Weights of a small transformer language model.
Size: MLP 1024 tanh GELU, 10.1M parameters.
Each number is 128 + 24 x the weight over its row's rms, rounded and kept within 0 to 255. Layers, rows and columns count from 0. Numbers have three digits each. The size before them is the row's rms in percent of the matrix's.

# layer 7 MLP up, 1024x256, rms 0.119, rows 589-999, columns 96-127
108:134122151107147154152117123136136125144175149144159146127110114132093143117139156100138096077106
103:107097129154132133098134094110144123142136110157143153165113130147108150113135155133138139122100
103:133142175127145135118108116077132143136099119138130152155118164125121087086118183128135082130123
112:096087137075082159086144113125150115144119137142131078139150075150145101122117130157114119082140
101:137126096104100141160077095137139135108092140152140103177175157109122124135117166133129147144146
097:171111131115121107115129104103113123125156117114109188089093135117142179133121152121130098167093
100:077143144156166134125100150125145119061124137116145151123110140108130178139101124148140143096112
106:120118132127142098173115149115087086136123107123143125134131153152122133163113100161085128142124
101:101135110178152138171119149137171134098119147135128155138126102116155125123100099125132129139158
098:163124091142144116179143115159104152114140164110128133051145150131129110138142178149146141116136
107:115128143104167134121150096105119145075133112161112140128076131145167131119098119135112182131139
097:141135092111119137140123104118156079136103158131102116107108145132127115116140154094149161121109
099:101121101133129129127133135126143121113129161123069158121138138138084083087131104154071133125151
101:122091137132116157124106143107166112123076148130136100111119123117113091117197099121123118118119
100:136082101138105098143121149130117172143142133119095143173147162117102110110166192151157154115090
102:093145150212143137130119173136136135078068168155155156123098089119103142130116112106134140108130
094:119114091099091078106154120110097135122149128130103101105139130089158116152072160112157126170094
111:126157138145121152133125113129191093067131083130117116084119144130172140062110095121108139137116
100:071108151141120143085120125131141122156120100110137156095141166114140140129140131123139111113119
095:104113144133169157160121135102154105147086161130137152120153123098171058091154101118096135113173
105:103113122125114100135150091136135130104137132101147153138105113158121098129133133166083164155118
107:089132120102124152140145104168131078139166096116130099169105155169137117116083136109145145111111
102:143167125078119111105123147145134077112159140149155138162116128158124104086132103147121123129089
103:086151132186156123127155140083126150111137105126115166108147168115089098126146135096145182084138
098:152093123163126142100146119106156117094146112146141163157146161129131111125064080180114115153137
099:140112183107140150109105152092132131122119164114118156110132151124093150112128147126139122145091
092:124130121094105124077164161106102064102145107171132169146157131136136156184115116119143145104085
092:098110153124131159091145101159131126127095112093152176154151140115104122123078096068104161084130
093:143183112106085120102149151154147108149177111129102113127124109085118176165150137149121164116124
098:095103099128103159160150126160143102125092122162102120062116144143130125123122125146128169113147
106:114128152125105143158115120120143124136112161141098120140132142132116130119118100119105117127122
098:123090132138131131130106139143100129109135152122097112144125121120110091091120134125132138162124
129:135134131121116139105106135159120093114122158120133151086107114160140105127110150165135183118170
097:111139148119138136105082136122126139175125116136107110139153087181117103125129133162135157076078
097:157142108093122155114097136113141119116107178108151118143113140149139100132093114164105160110163
104:146116142083120138164173098143096144135140142137150111136135132148113137165117143150140135129109
104:143153133119122100168192162104142171121095080176089121116166104125117179118101134158095166127144
095:146121151135181122112144091150140122136135077112144136095134148116113140114129140139099124104147
102:151104132114106109124138136065136102117144115142122166117119137160129103133098144186103138148116
101:174104110093073101196105109132088146090164093152115163122099155125109130077122151145115159092125
096:164088137130119119132126098164139120106166132094133103160067102145103134155085111151154164114146
103:129113111138139091114113115156161116121127151097088143149144126112128123131118130112108110143139
099:113135199136124112099131112115110127087156133097134113129116139104094117130123120120118116102138
106:140140104105164134157144149118156102167113085123133107154130100175116170121129143102116131126058
102:122158132148135070171110127154114136097097138131120126169143129156132151147133136086124085124104
091:140106131151088107129138118148103141114128090118138163125147109164123132081148099093108129143121
101:128168139108134169096123165069117155118130163135123173121193102111120142136111154148117138119126
095:164133144114158092140122118107102113167111149168146141147130140159087121112148131137106085108167
107:132120099148104110114122104104099122145142136173154130133164137133152109150139109193085116131148
101:119099145106094110069128162134067112132138137133128127147131148108111144098131128115157135129104
101:071118120093110160098091143127164134133160144087141096132099155106156113119127144146154127190121
094:102163119127129123083099134126135100170141174128111151121138117152155114143150122112126093155176
099:120117101135157113078175130129140139103155137125133106118102124130177189137116079140118104130136
100:168119113111135139137144138105132105090139129126096143162150144137113139142134120208133102151112
102:138114118158143102118133130097114145133150147177148120115088140150105129151142099129151165157139
095:132157112061131133091137132107108150113130127148176117140129163129117123162137124153129133098164
106:135155151124165126167145143118153113121137116093106144129112057135144130145086119108122146135114
103:091161152128158171133124137088106116177161158125125084095129117147123089102147104088126153108140
101:145142115137141098120096141133121111133103101150120105163152161159098167160161091130124131141169
100:169100139109120119115142144160124133117159124155141100132133164114101146117080109184138114147150
101:125137143105144143078151104130144064083094124111106122133117133093141107102145142159092151090141
095:105082121105112127147140109122116117133119130101111130189132144125134164123125106089106125144160
091:143093117099125100118107099137140104137137137141138102152122120159086121157122146138151141162127
095:133133073120129070119123117166141124122107138124119098135140109132129132155152127104082139147142
099:165136132156136125136144121077192131134163168159116095152144190185115153121161171139126104115067
094:082139146120146108150086116141141130107126117125128122151129151113123154126114099117122109187125
094:129147131107118079131125113166128126113117124126073121079133106135165132165109112143145110147151
095:129145147170160072143112121129162133107100103113129151123151094203117135082074115136126108156189
096:170089140089145125110141142124143109111137067114103197089059176153116095121110091117110117140141
100:149166099189116141143115134112148085158175140195142142140122146141128110098094109138119118126111
097:119102180147157125145153170134094090095106127079141146118137164126144132126117139093137126148150
109:094162160112114127109118095108088117125149145085139168125120112139182111125121144171152136109149
097:107111132150138096119105129098156118131149120134134140158110129136173122103155190131116133115119
107:140120117132135147152099136124120140167098177141163165114125123119127106129151105126119082133121
094:130132155138061133085164135107162155144127130124154111136104125136150124110093122078131124075128
101:109092136125156100131118089123100116090091129128124107112121139157111165129112108130111153100145
097:126136103136098165129153167153134125109137127127122162107121064157134191146160133109158144136138
096:107145138142105094119131155118123121127133169129082148162110104132102135118171108120115088132139
103:132129120138091100109145109146161149140160121139153162095143120103106127113122088108152135134157
089:138134140144135089141125127146122100129123176134101144137118113158096089158142126155147155108162
104:108081109133142118111095092133147142123133134116121124158145142143115154116113144119134171120145
097:090121114134082125114145100114135128123121146185120162127170123153118119100147188139142146089133
091:154095155145087114133155098102154120095105108130135123102172110177102128119106136142099105123155
102:136108164056145119103118162134126096136131116102124086104140113137120120177117110156159122114082
109:167093144135116106156119138142133161162115116156079113141141129130152127101159119132176111147138
102:111108145139124136122159117137137156147124109102159100155118154121139116164133144136144167166118
098:104126126130205138112107103115173106139114133148130122067137121082152162149146100136091137101124
099:105161139077109142136150095138131090100149123179060127121119151119117159178102115125111143090140
101:131111158089132136106110154158117099117141098118126109128107138152117114098071117144136110138170
099:115125101128109118142100103137120158112130107129119116120147094108135121129127136145153139134098
100:131111130131147119127149114151129109135157060146170108092140152139130095083125112152109117126166
103:108142132131079133120126119122151131117129126147145108155133150100097100116147125120160129123096
100:145132079126164122209132134097138112124120140130110093152141122096079115129149130141102131180135
106:083139137128100163116117132144113095116136117135135133145106102126120114147155130082077145098138
094:098110145104164146092129111092133118125137150124156069106124088104132119140161127150116140109152
101:113112150161121112138145089123121127136089130095166068118133159161100116104164151115077176122116
102:131105114108150143112087120113114161186141128125105122137141142118107143124118153170129128141104
108:160120100141151095142104097149128134157126151176161114128116148116102112075150147122140126112140
098:117140102120124126120097124150137141115162096127096120126096115118086107115139130107086127136125
100:161133145125109127144126134112152129140106079092155121100102177157142124116116100115083130116145
093:154129124112079113143123114134126152144101128090119129113150106109107114145156148140153132072109
099:149081137171118119095197146148151128115144113135122130095144147151154150142088130164132124139139
094:144089124106130121156104116148150070134132135144163126086134093087162136083086129132126146139143
100:120119113130106093108144125134107125123128134143165109104163118161099155120104072141107130129086
094:164072109124131104119118113137148137131112118123129132144111110137104110124135154129111129108102
105:111133110124145142125149111122120063130129112119134162153106106151132154150113128146114124082139
098:150108155120141143157099124133161127101074131191123131140155138104140147146135099146138144157135
096:117132117131106110128150154010154106120116127098100067145098135126097127106120101109119135122121
099:145122116180103103154069128151140096133153138154078151092112119157163088110091121137109142112153
098:140110176115122100129097096140140142161144102121123078115085124135106148134130136100085156055137
101:135065127126096160121141129119146117157057099158150061119105141130161171148124134117152107153152
097:114148139094078155109156101133106093117118079087156113137147136127148126129167128138120114144123
100:115139154125082119123131170145150130158156127129121135120155155131078115147158126137131137142113
089:123139120082109155180089137081171152127133135113162127131129114143129116154153150131113174085105
103:167114154112126172087141151129122144149159105098106137117150133132096059103094123128101106134086
099:173135104113141133116180129100153115128111136133149106110115116151121137096112123077128125139116
098:153081150135116096153151153134104082139177125153103138160116126091113141118118128132135127136130
099:144147099167086135120149164112141178099132136168115109108074145137162120160163112147136128104150
112:138130130094117113136130135118129109086107137168136041133123103153123143118111089149151146136107
106:139089144089146130127110134084118147067142129167102152105115110128099159127138133149121130163066
101:091132132152135141097136146121114099138140154089110115136106126124149169154148135115113115115132
098:116149129118151098140126070136130098126150121106137121104082074152120148133122104109117111096100
101:180117154154111158117145121106134116101138101096077129153096103109145124153173150156145127124140
103:168115118137162149146142144096124117099151142107137091140114130115143112141087154154111113143083
098:109126146110147154152164114142129146157112155117144162100118092087128084121094165121101141138121
095:149066103135149149112116113111091140161103102114154145137103128182144167112133122096132087089122
092:100132128136151148135098093143116143116158137113119127162128142146084146135110163110097129080085
103:136176152118135153144128117106119088078108106128103118092160090126135071092148122115114125135108
103:091144103094095137108156114117176087096120121172147120101106139151124132150107147165112147121146
097:097106110142135126129147108124147132083084091106147131126079114109158144116131124103124143093178
096:105134124100148101101130086127126151058139146177125134164159116120120097102145132093154141168154
101:114144138201150111110198106100156120092102164159145126131096109123112116170113105149088161158150
097:154142126132091173112132139089106136108111104072167135141142148112129184140102120158126100177150
089:130120134140107095172169125113143129148110166093109144156139119111150187145116155097128146126086
098:128110160118113109156108123085142124126137118148101084156128121148123150112154080144120136135123
107:147110129147125091117137143102159112138093164097132121109137149127148120085132149090142173143114
101:127105139153091113157152125106114130123170119088102170101082148143133117158148151108096169131117
098:165107142148169072140125130124147129112128124134158103121123153162098138057089138115150113085130
102:118147139177075113130121125147147134148141112136133164164080102145076118155159127103143142094108
106:180119107130128136131125149090136135124117123141170129119126049174085161166130128133112133135136
109:122142103113120127121137133117130083165181142152114133115111098110117154161120114134133113152123
106:094132110119151151139155125132161153118171139170095138112149129119140087100148136179140175176164
105:159139167114123119084167108105110148132116157114111140125156130144109123112121140126137132155136
102:159133114143139119132168130096160126143114110146137115158155128155104149103107106117104102112138
097:126147125119130085134094143122152065148091111137174163112101167122167141079136103107113105126145
104:122093118134180084170102164118125146122124119135149099143148140102133160151090107138144113110140
094:109109136102144072161131156118194108079142134119089137115111106153114145139097143144126134143113
103:156133141121138141122134175150093139124151092117128101093144112103089131114114104137151146113194
098:121125130112141105089156107135150119152130116115082133120106143166131154130159116112133161112102
096:116128130086133092139144143182074121162146081156151120120133098133144129157130168143144127131123
093:117101116137090119101144101119103130114162115138142109105127124099167123094106117143146125128150
105:085155123117151116176113121137130111121111120136131151163107133132117143139103155108127071081127
095:085160134127108075139127081109110107097080165115162146152131117108168146134081152136136168139104
098:054125126129141159125109105146139144142111075112092117179174102116082167132116115117153126132137
099:092109081156067136126112132111134141113135125134107084123138154144114126085100138083107169124100
100:150106140141163137142109142167124067135107125138090173124176142127138138154109141085156167132123
097:124104161145147107118108089116107147120146139144120108115113107159114113122145132135122130092094
101:120122128123159067157141152122126128121121154106119146111140174090138133145153132150155150115127
091:093172108098081125115178141094137148152124154109102153110130122148125110107149119127149079143178
095:090107165095161093130094098118164099123103154130087100116092081097129132103119150170116127106086
109:122115165132127143142133163116157145127140133103109119137113143114079118115107135126134116144146
088:142157127139149095143173175103118143137068209149100116117180131122120081134111110151124128131178
098:173125131119122100119155071110126116111160150114145164136122132145091179162115099158138123112136
097:142078095113126115145116142106166117127133091135084167121167158145122144136156154123144124075097
094:149140158157107114172162140124150146138087179158112154177135147113129158165124159108109152176093
100:100119186091102139118128110121123113174124164121119142127143125120112116127134158104132140120110
104:151134123167142111099118093117119155079142146138141095148167137127106102122139128131095128135082
098:116113156123182113163077114176112122123149138157201144138108088156132139169134115135161148150147
102:116129147127164078129118088137116155098122164116161132148167167159129116116087147134171137137136
100:091127096108106112163164135113105148097195162155130149144104123157103103130144121117136144147138
100:110094138158152173105128129152126118150119131151120115167116155162076071139111094135123122130148
096:160138070136127093112148105100124147096120110145130176144103088167092109127075132118117165069187
100:165152124117156132092142140092165096129107110116109135117118092170132152137094098102105144099144
102:129147120110122138119122126153149140116106163132166137187171170116103125129086095109097174131149
100:123110109125119129110137122122144105104148127134120142171091100111157095167158189149100118136114
099:138135125172108120168084130132154129092148111131160111124109099096124171180141117104068157145118
095:120153151129098169100141124148127161151144159123139142119110125098116111187145154119163184119123
095:145135145099133133119076133125119129157077134127103114126127137147141103187168087107108117195135
099:131093082122114122139164144132109134134144136129129141132149102122137153124132139134098104155109
094:146155101103114167154144116117114105127154109136124110112105132100164128194098141124144158100106
104:095129131159116105172163161072163148164184138110159087164130107125140101112133129112122120146117
101:184118113126118098089114094136143092133123106105111143092107167114134126136130142126150132106132
097:130148140123155142099112134131122161147180174135059088154135126140086140140103111157148172147159
105:133077090119127132160128107125129138083119145180128128138154128129122084152130139154126124123135
099:102127108136129103157152105136120131121125137189147133117134116144106134171152159096118165120119
093:155117069155150158096091084163159152115091181108105128128089144123146139091084144118105191122130
099:120118161120112097121136117146126121100197087109112135134125106129123079169140117090151089126106
103:137127171142111151142096151138136155130116142145136140086155108150182084113147098124134147107087
098:135116152165128148109148154121096138116108089158159152194136123158097127130095129123107169113096
109:165116152125113098111155146142085127104106108102175152130135144128095114122108119135071126149131
102:093137159135118146113117111108123138100131167104109170151156068200139154105130132120146136148132
098:132115119121090097114140101101124134120136171167111170117214121179147151134134132173132166108140
100:108145146124150107097136083116170143124118095149106175168109123126125097101084141150106138082111
099:131135069128140098129154122092115156129109129145125157146112083144154132090127178088119119161102
100:107122102125124141131080135104159156124158150106146099083120149102129144100127182069138133146171
108:128085088115126083106132122156132179120146089092102129141127093134118144072087159119110138119151
102:130109139127104106148102142084135115121160141110160138122125117120158098114095162125185124116156
099:106155141109126137114087115170108146093139127119179106124125148118133114164106112054145141135126
104:119156117203143113139107102119139106110106149138057185129111103123108090092109180108108134050082
105:124148131194121138137137157108142123109105105124119119142126093111125131097138141136076161121164
090:148147134155087141124085162170181118119113142111136149126175123112076133136120131137124125117080
092:116113146095105134114154110115124133137130159102123145100123156160126097122126153137151108148139
095:114159138131145155116109123153130109134152161105132135135120158101059088167113107130177141107165
097:089118101152130144100122154140141089138121114087122128103143118136132114178101091113125125091137
093:115079125122151115135168139114127079116176104188140101172086108167093137147076096132133110119125
093:117108106119124095130132171175153129108115151129114147145096102117141150146083129177148115136119
102:117115158137131087096157119120131039162179115142127147156089123140103171112131094115067107160067
116:146079144133136158096119127144163108174107132149143104141165190138172133128142091164140131114148
096:104098170109120154106109128128140140101172104126103093121121126090155120161101086159114150119182
098:171125163119138145121152118140151099164150141142125105139128101115096118204146174123134164141111
104:120150123145123144149140119169141123151162122138153105124120139155089148175106125116113156137133
098:141119158130115074115127125138152176132180122131118076103104133120126187139140089103118158143105
093:135105119159150098132101114105154185106133107101143134111124120119116171138110181078103119118135
098:138091125160138120150135102121143170141165142143088127121117116109127093139135134145178129181117
101:172120138144141136107166133119149101120099110172171145193114074152117150132127130122116135143132
101:096138126143128115136102148132161148105102136121140154106116109075095094170179151139119179138125
103:138105151126135094169132119129167134089129101148143168137164169132133193134107133113135121146110
101:120141131126115129122147110094160130155144159114104172130074110092090133076137168127130104144115
093:143086137086109122181068108102132135109104123114127135081123106150140165107098120101142132130156
103:125101095120155102129115113160149112144131166157138175138129103084123114195101144131113186112155
103:146122110102112134116131066133118090116109115128146145130129100129100102115098113161134137198169
091:147151124113104156117128135114144100129148118106110154113194095114074145126141110111121112128167
093:123121145119128154104114150113136125077075130132122171108135111129129134098062121145096130117126
117:115133101159117118106136123112139135117171113127122121140078171090117113087119134105106146114159
098:122102117127097130122165160111147159100130140120157140144174123088161144137077143118137149133150
099:149095125164098094090128101130161099149174102120122141113165147131144100128103120148096122133182
106:116076139161100159104150094136134138132120134154161175129136124138152133085164134158109104121119
094:143144118111099128123169176122156124106168093141122154113160111159086112202158085089110126107126
092:089148116170117145096085108116122116133157151140100130131088137112128124119123114108086110130147
095:132142131115116119136110143104126136120099150112097112108133119098148132139114171085124121111120
098:109146130139106138132104114130142112115113112153127134094145170135154154162152075144115107100102
105:153124126140154146116144145124147120086108108124113098142138177152152153086121107150140128170152
100:142103126165103178121176109121147137107146154150091073114136137127152143104116078116152118133180
101:144108141127147156115133131116131102108107105137107105100111098123111143154107138090134158080141
106:107108126149141155128145131083113093119123114119175143131099118146129176120137143145105173080076
105:161141115106116119112140114143129108125147155131093149087107120144147110079134156115141148117094
096:161153136130076100109149144152127099094109130104114101111110147116140119109155132169120127123126
109:146134098145156131133158160113129106141123164084158140132135113114147123171112162093118129135133
099:119128124172132112125153132115114116107151107140127143157083184115128108102123146117108135123152
098:128105140148100106132147156089175096163129157130127093156140137151123125149150113130093121098113
100:124135098165138120163105128137152140130101184069176147112129186105162126117139181119168158157128
100:135143095136143122149110090136150131148085113137138137151143127088134111133113130131110129138143
098:085126161144130140079140135131171141118178108101126137144127123103120120093093099110110131124148
103:077162090181133154141118116089188142129089161108104151149130119118136140136150123133101147138136
103:135127124147187145122096148131105157163131097098113128136100141122079117097118159114111133114125
103:127094143091153125153077131134141095153093150104131170117127132110125094179123174160108088089132
090:107099131167117095109186128147165117137148109108171150129168108185110119120130095144136105101104
105:148135143148146137127088158123157138131159187137096128181124124156141119125158092142134139122151
100:157113133109116110143126117158147150125178115138092105139128171145115109146143097156092107175064
096:116153152111123088155079124105082141095157119139087087177125127169154177131114159155108145119117
108:124133125144151128118152103129144132108123119158140118118145101135129144147139128129107154085172
096:134133130091082108099130160071148097144138124135143101137166149155155134130146107119164132125129
103:062141137101126146129151144106099133130085153129122114140129103166151138144137126117119084124095
101:145120076142122095168113129102139103155087108147114142149119098158152118115118098129168107163139
098:163139126150080105182091095145119116110157114107093123144118114152104149107147102165156146136173
107:121132123128167126130137137118132143118091111151126113140197095145112133135088099115143134133133
096:133105106105098109106120135146139107129108108102142117154105152157134117146114168163121112126156
098:104124137147120125148122115090149166123141102130087166152135088120105101092123150121086116159092
105:134151149110100103116134170135136101162118101141110106107153141124162152102067147133157114136106
092:071133104120108150148150142101135115120102161146122116097193121105133126126140111099131122143170
097:155108123141114164110107098072121121104130109157143169143124119129180121121123132097155106129103
098:176133146158138105135103127138120132136137083146151121122106114139136160127069142125128092148139
099:107122102096112119115158144143121124102095145147120147152063103129149145146105130118122142148104
095:123138113115126086102110146080130107147134172079118093105188101170170123151109126095104170119119
104:130147116136110082121109134117124107138107109133143117063134155178147178139122110180120110171154
097:142122125126090122132114122114129107124140177121154119123101128109165118137092121116155154115097
102:135114147140141160149141083107123103160123165160135088127106128125121123100127134122120130128119
118:139144141151063106175150144128127143108163111119116147107152157116180151154077169127121130115134
101:126120100154168147153153145096116105125123129147129103117149133105142159110118098082103109106144
099:098147099137107147118110160132107117116155143140099148127135125147119135116105159125115108080142
093:139124121129118121153090102129105090133112156154118134156136068110107172122130123143095126139124
106:168152144112157119137097083166147161158148094137164138122113131163133147088150143132102145121136
098:087125123114101122158150162071158106138087133104090118099099112120134159118121106120110152131132
095:081111132125135081157115149080123132107134148115092145151099127098160122129139140164142128098113
102:124106087103127138111124141130139050095124147154148114144089099120048140135166103109146148117090
092:199187135140083125093135149076114128150108079117103135085136113149108145119119107153106152138122
091:135122093131120130098187192098119133109148108146123132137138153141147153102146088125106141131128
108:117132116141105123104144118130084137102145091109142116086131100147071114090112041120094143102161
099:104126170151126120157124122113123142109161170128152148148134089125157122140118130126109146116149
104:142142108112150161085140152149102155088122102126148100166171102164121142120139112114135112131157
095:137091120119097140133127096160117147122108129149157120131137131118141107173098086107091171105122
101:128123111128192103131121125129136108127152119159108122088100123112132121116101061152113128100172
104:155149137140129093100177138113165116125098127112159163104100157164191141117130099133103118113112
098:144155078121157086139108162137170115150132111162169112137119126125113117158169123111100148110161
104:109102139132126119095141104130140114069129122140155120073097146111106120084135117132113090159126
091:125120124141100113123155130111092120172133120088134156169097146151120116125136106123081135138126
105:092125138147095116144103134138129099121125128105113158104138163130092156130111134083113129151125
090:185137139153156124137131106139122062085104131131129110090071178116110104151148136141153154109126
102:123137112126148116074165129095120086145166121103113113119162158109119143117129133122122166131103
099:092093122137146095107173118135116143120134080159143123109126114142144117144103134099161124132123
097:123092111159069089095121074126133090156150082152131148118099138101096146150120096113145127184098
102:153124146143149127161122104098153135167145121100106115142115145084145092101117091127116106109125
095:145077183116105130083115126177106132093091143141140101108133143120136127122160157139131141147135
091:133166129109136135156080191123120120142113114122093120120069102144109106107123133168137100139098
102:133128111097100097108116157121169114147132164142157114136131162092133147137106179119127089159109
098:111121130122150122098179139114152142128099134099120167111108104120153164106104127170159111105154
104:109135155141112131100079100121063150146103117099140168147151130131138100128120134130129175142174
099:124130119114117113142134137166145143110129112117154164125109143091110140138146102118141110145135
102:133155095167121137159155106099159154095155142161137132148086167125127080075129116128166118131110
106:134117124129121089132130077162124129117117122141128126062102164133128104060124144132148155114135
099:069062124128115151132103113131157143112143155126139168122153143139147174127149105109147128105108
101:152116111128120066136099154118108121137150124154137143101129154111119138135120163138119129126097
101:144150117090124133135107111179174140142085129117131168150129095157111118138118067108138129123086
091:144150166146135116143096139130126089076133131127129084153171108107139111125090100118120120133132
100:131107112100109116136135158128127117092145152107151126151122118107073131112167154136139129150106
097:119118144107122098124136141136144094153114121062181117108137116175144135114102145149123121169118
102:130134117098123102131148125161131125138093129150123077129110112104107123149152109108143137116122
095:125155125126159099104093129153134126115082120127134151150108180151151112139104138123155159123144
110:135131132112110119135138106109125106122130149112154145135160145121082113124148183106092143070102
100:112089105133090118099158149137133142146165109171123101118131122126136127159156166138171113114169
099:132100149132134125167114106122133127152162123147124141111137113126143134157118077144124128103126
095:115143149122123149115126136129170138109124117139105137098103094111105147150113132091099118140121
108:114075097133115099144132128135128130148140114127116158166116119129129152104126148070119142167119
091:138132115098147113138137113093131117112115163139098100128102120116095098090117126123124133105134
101:112121124145199122140181085108142133157118116135119132154115153165126135154085139131159159135078
100:094178171147166156100130155102107135136171138121129086137123149143138147135119157139140107119126
103:109101115134110123138158168138119089123096110129138110147119127112120145129089162152112131147132
101:096160162146101096134135148116132115125045134138134096119082110136154123126113130143135122184116
098:136105121153159104105134104141102147114137147140116122160078163119148111136134120137153152182125
100:161118139111151095111127161113158113162128129148152144105142145114111123096105108138143125157126
094:172102094171167105131125132170153103115143113143152144130139160142069136111107096109175141139100
097:116128119125108143184116115118117150153107158084133107096098162137118084113155166150126189112163
097:101134109128117155117116142151122119187153113099099154088116123095109128171135148165095164136116
098:110137112122108120166175110105114107090106083122129140096126050124147092087089123140078136148231
107:150158111125099117113087136144160162089140123112133146111101132131111108131145139133123104126111
106:179115135119117147130144094110188129106105080164108157148083124109069124111121123132127093110119
101:114110143134124086161180137132092110130109139162114106112136100100106159134157144086132158130097
103:105154152128142089133119144110117157135105087141116145125148149146133165113124139124148117109072
101:118143110138119143141094129131093148097125152098101141122123145146156107095156159073111151117102
097:072134148107137113146112149129146129113130078138095130158149108116118100112164130138108100095065
102:154157116118110142140120112140131137158126126119131070107124134113097143108058192150143147096135
106:146091135118121100112107123130129117125143115124086142101070107155117115044138121126106121131145
117:128141148132113104126123097099110116109149122158103085126141149138081124094138158121081119094119
095:139146135089093131105120084149147135120138157112150151152136124131151128081062153162115132162140
096:091118161162127105140131157122135143150172085124154116115075186143111114170137142165106145105116
097:152096105096116095120107147137124134131118138117120118156138118111100098115136140138138117082178
107:129162193131102160107132117114111135083114134157103141151130186160116176135122127181110125096166
100:128162150117143105178135105134098136125111150139122112115111139108121130147138162104116136128120
120:120134131144147139112121140134095081083098151145112167113087105123175083147096132177123145142123
100:130138138136157150122142098128135172163129130115139109118106116139105103137136161130137100113144
109:128142098150162141161119141129130138127123116128127115127079131143139083112144111158140118132151
100:109109151103116086101093114136115099107155097114089113123108121163091111125116161135068139124114
107:125066128128126177099111112124155091076107125125113143116133168104118154125120108120163138151108
104:131113111111127124166126090113144145150158114163137107160140144166106153124153091133096122127131
102:145112124121121130159106086144137140142148134122156154132135099154081099119115138162126114134090
102:091118144131125113107123143143176134107146144127148118142110143106099183142177115157150118075167
101:121109142110139144141126190129121115169136120073148129136138139140129141123124105148112080129130
101:135068116199130104167122115132159092091143111128157103147104156111131125127126104101124135164137
112:156141151142126122098137119067100116108113105125137159096163155128155169112188094129090120116169
100:121130105156125110108145131165117127128152134114160119117132151119075109143096142146115105105125
104:091079114117157148168107161148171080082136126155094087097112113161139167173125132104142118121168
106:152135129138073157163110123119139084137147112155110153094127112184155141098160102143117135110099
100:148147117103131167170120126107143134144102128124116062166162127106158109124098179137106082117140
096:142149102139139166128132091134163120115160149158097139116117124110134114123092117140099151146142
101:107165116135110140078159136116122095085128113126132143097150107128158137143119126126091123142120
097:172146112137131098095117133137140167143130106103146172136131138116123181124098115152119133142093
084:136134108105170088131124111114077143090097159110093160114124114150131081134149130117149170142152
092:172165123095129109164122127153153122129143108138120138138129100144098111099105093171141145124130
104:162125092144162116140105099131122146136151166161122172154135167132151166147120133133106071126108
100:120111149152118106115122174114105139114147155147127116168133130123094119116120119144079139080093
114:112138145158115049123130074099145152173121093120159084125157113110122109104123107144132087164082
097:095088121153137141167173159156121154106114122112111066137114087137104101171143120113104146127120
091:115118105106126098122141157142134155129127115117105131105201123114121162180145118169100131114121
097:154120161138101115129093153110156095125160160164146166131122167147111135175152158112117191136128
092:111108132138114114152147099154128140121122098131126122161100107119087131158123140118119167138083
103:134156139174105134110145111154173153089127137116117157180126098153174162126114107131107133113180
089:130112130082122122121073168119130110135124140122112150134120144116103160109120111143144137109114
095:119150117124107164105100149129180129141137121108127119123118124146099153119112144126124138144141
097:109108163114138139099081118136125137102145118125144139110093174135077092176087084133154112116120
106:133117164113120112164135074156131129115117124097086163139115130104143134156160103076135141141162
097:136097159119152112108096144075146171139155131131090132114127105109094104153070114112117136106145
100:161124110161117152135157096128161115119131152123137094149097152138123178127094101140130135137133
092:118153166119107089109142121110148119084125140107136181133101116171128166145119137101104167143112
099:101126079193164146151094154115171124162127145151082116134140137079101163142155123123135151112163
106:149146123123130139117127144145120158151101110128117086121148092172140128128137096119106155149106
101:147127110159078190160124121112135141069157129163148127121109144076102169099125097130148139166121
099:102156137126146066144175117127118122149146137173123104090123166151173095087111116160103122120128
100:128144155112080148117085105146108131114108114146122131148119116090146158127147129162107165173124
092:130092133125103113167138139144128093074107128154141136092124111210135164121148107125149089098107
107:063112122126116126138109134155131102103121108172134132093118119151148124095175139122123076164097
091:168144115144131093109114160137153093102131128102197123138129108110089109148143118171100112125123
092:178122118141110129153152126131139119093165142104131154107086111135112156101132110145098155096155
093:125084120142114103107151103113093105111148095133200133158086123116180152114131135129128155138139
092:106165142163154158073138155097133100090171155132116166117121105134139154113144116149145120130118
103:129141104159142142163126145071159120109175125162100139118149105153147090089106132123126158165128
097:117115146112084130132116123062100122111110113106096074128142123120156119075143182107149155100109
095:153125131126150114129158103138136128131132163142131107111149127142102144107138097112203123156127
104:145154090088112160157126137083101114139130163141152118167148135125110145140113147150157135137106
100:104097100107131124158129109149143121136107164133129155129120147104132105170110126162108091135108
099:122133150106121091102187126134100137125152130118099152147099122112088171128101112133110137127081
106:161140140085067149118145106140134124093143168131118104150124108146122089125136105126124133128112
102:114112126138133147076099128094142166129161092095126158095119121096086109127152147152151126127112
100:112169127139124152147161148104118127138197125124131189128147091117113124129133142131074118110124
097:122109091153153125139112106142132060165120137102094163131090131099144168124117130073127132108128
115:130101123128137129119104115116077138124123134115151094097090140088152098131111098139119154122098
105:105169108137163117176116191148117091141143155087136135156119118107143105134133152120118125117066
096:094076141137138130154127183143130131131153107129120124134113093139130153151090093126164120140129
102:107094124135162153171130143127158152110091129153074115199149164158153118117095108143130155122095
103:134098138104125109128104167129137119127083135143100126100128159159123160135121129145105140212089
101:116127133127104134145115113116103134116110122147139126117150121095127077145133144141141131101109
100:138135142147126100133087134141128087115117138137120120089128160125133155163131124113171159174093
092:090133166101152094131127157140124167104131147142158097106093113130104158128146134132126170135127
099:130158169145091118131150111099095103112130105129157160146132138098142107134205136157154095137154
099:121100128125116096185161072137154134106112107137114151105186168093108144141112115118062147084113
104:138102127070104109097127138137126126163190099113110126121088111107131092120106153127088151142136
098:110127081092143087176145119106106102108133165101161107116097124118200146128105164082140141101143
103:134108105138120123196169140124119149154176118155147152093118191139137125130132111129124145135126
094:096139149099124119076168127123166120118140153107100117108174106116151127127117149168134107096149
104:165155137075116124160108124147111113123128147120159102138087109154162149069159090109108119104114
091:133168149165141096126130139097108126048140134113116115123128153069126148084079075130080163110106
095:114114135124131128131111078117111152062157161109100126101100119108153100093126146092091157112127